{"positions": "rope", "rope_fraction": 0.5, "init_std_o": 0.0122, "optimizer": "muon_variant", "max_steps": 5073, "dataset": "wikipedia_en"}
Each number is 500 + 40 x the weight over its row's rms, rounded and kept within 0 to 999. Layers, rows and columns count from 0. Numbers have three digits each. The size before them is the row's rms in percent of the matrix's.

# layer 5 MLP down, 192x960, rms 0.106, rows 138-191, columns 144-191
106:479529522456490512476549485493512513482487552450501533505580534461481528507512462482476524474508534503517527440513444529551432443554442449508519
102:579488473483469496523436526507415466489491537439502447464463488502473488506553469542555435528512545470510505475510550559470493464458507474501514
096:490478487547487485453541534513494522481418437539526537532520459505480523468593465544463513542520461460533527477436514461490475466453498495447482
103:514542508462479512475554476515462433493483462498540512520507573398467476530514543453496541455502440501496525524494553557555427471538425536518454
096:594553431587551471536545486469502483547478606492417527493515556514476446498545530489509495461416486500454481541454523532449539512479494513507533
101:481548459492558531486504447444450461543505498524436505447516478508513529583511559464529568528510442480472510443520481509508486508537470484507447
138:507517474530482529490450529496597529505540506512526464518430463489515496528536566460440452523508473492484555404531544494468520488510462539481385
100:519541536531531536482515499574502518440556488570509510523465489484559469554422503545498506454495524474521467506450494525560526576483507543440503
098:473528522414516422546484493465527428482488614591492483467458518515510481523474482558539550489510505545531488427496423496548526510514554466500506
100:481477477526438517568417518524423440466498488509508468536470400431509466562446587508504501526495408488474444443548514502522509499507514461494484
103:492531523555539541447528514511428493493549531416576502512523419417508445447469549459542493520507477554508524536464412490532479451537482444487520
097:516602528546534506540517524530509563490557506505547441519495504496465471509500496487512509476556520460549525517535498561535515498487454513486494
094:464439434443425575538422510506462521492484548438512519480456520494518495453540539506498584545553488485485487507557535551495505483504517474529521
094:481506512513562505440533599485480524465498507552474494488516533508466472429511516461479475533483527522571555469448509527465509519483471513492554
098:468427418491502542479543575436425485418491499541460515439458450466476523469431516547494482544616477517495490484547483585477434461543519483459531
097:493453501548454512503559498520509434496454437513505529478486460496572526481456486565510459415407507453396452542548506524555488450490494511525561
100:545420533519527507472459394462542426545479580418467524513445463494556524508540500461458534512590504556473477505482513513526495484546470549522459
104:583509449505496417436496473491511490491493475488501466555494562539521518463431506480480518535542585525540384401463476507543536475511434510490451
094:477497502494506460494506431572518466506530598490498417410550535587435507446508468552495514413439463476462517551524468471528470480513514534420490
109:546540429399508521492502542554527512524503485437480474469547465550564494510472479504518529579546473469592534534445514481523543538499502540526519
105:467513517499555459480529449469514501476486458517511510491497433565487535550513477510532490461529490501515491541543491467461543514463504458448450
101:436513531488615524472471497501486529452467599457465517485439536527482467507542465470499518460536516513470537544436541483477492475505563449434492
096:542515468460497481441459506517555466528558500490437445487552451499497468510507589543529482476425493498521460496511508470486518538474489429437485
103:456447545586487494522473514500508468532477525502489455453518484476547477522464541461509472520501558508539535458441575554560443502530476495490499
097:545475519512488551488472484461528463575508540496543525511510448445531495433545496462481430544590502495423501563526425552477540471511493487492452
101:497483471475561406540435499498557539491565538495550468449507477500511550512494521602500503459501523507499472555530514501507483523449535437564521
098:500452541462491479498488526574443488468447477490529516494506476556460576433543538468499485563438507472523453451506502600519541575407435422436507
107:495613541519497504497507486492466497377476471481546458556534473586554511531497476493502467504577517547530497522542449455452552549528481496584495
097:451463461477506488527475506504494461566433482538472461462429462499559420501495523462556600511446475507466490571526517530519556504453463538470533
100:480568475506450525502525490476550490511549564429500491489559511531575399507557509480482428475509530525502539597498562518479520527511509549511446
097:458485459504517500515466481503471555628439529501493494543432500509525416527487477532578521520583517513421433451479389499511505540445431529494502
101:522520484505562527532487532533499558500448466601455505533527527495431471506519533515468442496496521593436532397536423537583526504575571488510574
100:435499489516419425450476536493478563459442484484527514519555416487450541445495563460495451460517521471518507548520447488439506440582469409485449
097:572476462505502538552468477463471513535476506496512487493527509463433500464510490356502483579477473505464532542482470507502474528500480504454480
103:575495515423429485470562531436574426466496551509537422537525514482479503559508498550478413488508500430579530446492572524481554458512535478512518
098:428484480450503505489514505479527512475520479531475476524503509519474485563513505518445499509550520479507513508524519492423620604531468558551534
136:434469498453493504560423469526490472500499430446551545535477489537477474519493479496480481514526496561490555478508579522545483536482478511597503
100:438487573489511377481513419400441489513439449543485545403455542482543464422465457504513462512541460511553518500402512403481463553515506468519469
102:598488452480538459522549490492494511491520510509493559524518514394496486636499444460457509445395529466459510503498477493471458547487559439512585
099:492471509544505626519516539489525482520590508490512500478536491507544523466559547573448492505539480529447451522524527431508514426494463500536553
098:535486477478490522481447501498569444518525480436496515521501514544545504529530536468492459507471443507523422537459531488461507518512484528490531
099:467603486521415579474450534478513521462500538545474490458505455533476509510509520497479514528544476539537504519524483461480494457476505490525458
100:554544519408504535466446428507452436511461471511457493549540452527549508448433473454557472572537499620516506502535493553479500459480443541517474
103:492497560497581488492522361462552441536486475503549477510514529504535473491506531501462529540519370565621566452496577448500538415452492491491486
098:502453454477489427447497509440429524447575531556461498545505538554463549545490464570455470486486509487455498543529526528517514421491492545473478
101:506465526518572522430454517515492467492445397547488575562446486476481418459427492505484577483513518411502507598543536463501503449479531508543487
105:513555421578502527553516423416501408512488484470529438506495521469493489469541493492506512435486478529509518579521487582465522512602526446516482
105:489556511540500448501473574463547551538509515465518517484431482494589476521494569530488531503427471530499533520463495467557525522455533473588487
098:503480472511524502513573534569494473540533523495471489461515467505571438485559514494503572544483499484481547499488491477537504527511503491525425
099:522484514444515445510549549526508521532544504498485525496511554472480466448488490475423532536473444464488510488513544407488464502522536527475543
101:538543535482515547489486456515481478573461551478459472472461488499513500508492474537479438499477520445439512551588459496481473519531470501573519
112:518541490490479552507508534472596471496494492549567527506484507516506562529553480539453538506577512438577535521465519520471533428511510520533534
097:462586554527456531556499529422550453525490490512511511493510490541555564442475600514497486492488613506424495477470522458502596464507548587511529
103:518514573482567524557556479532591394502506513459453413490527505500522484434581500479533519418495458503457445506479527509446477524546564467459559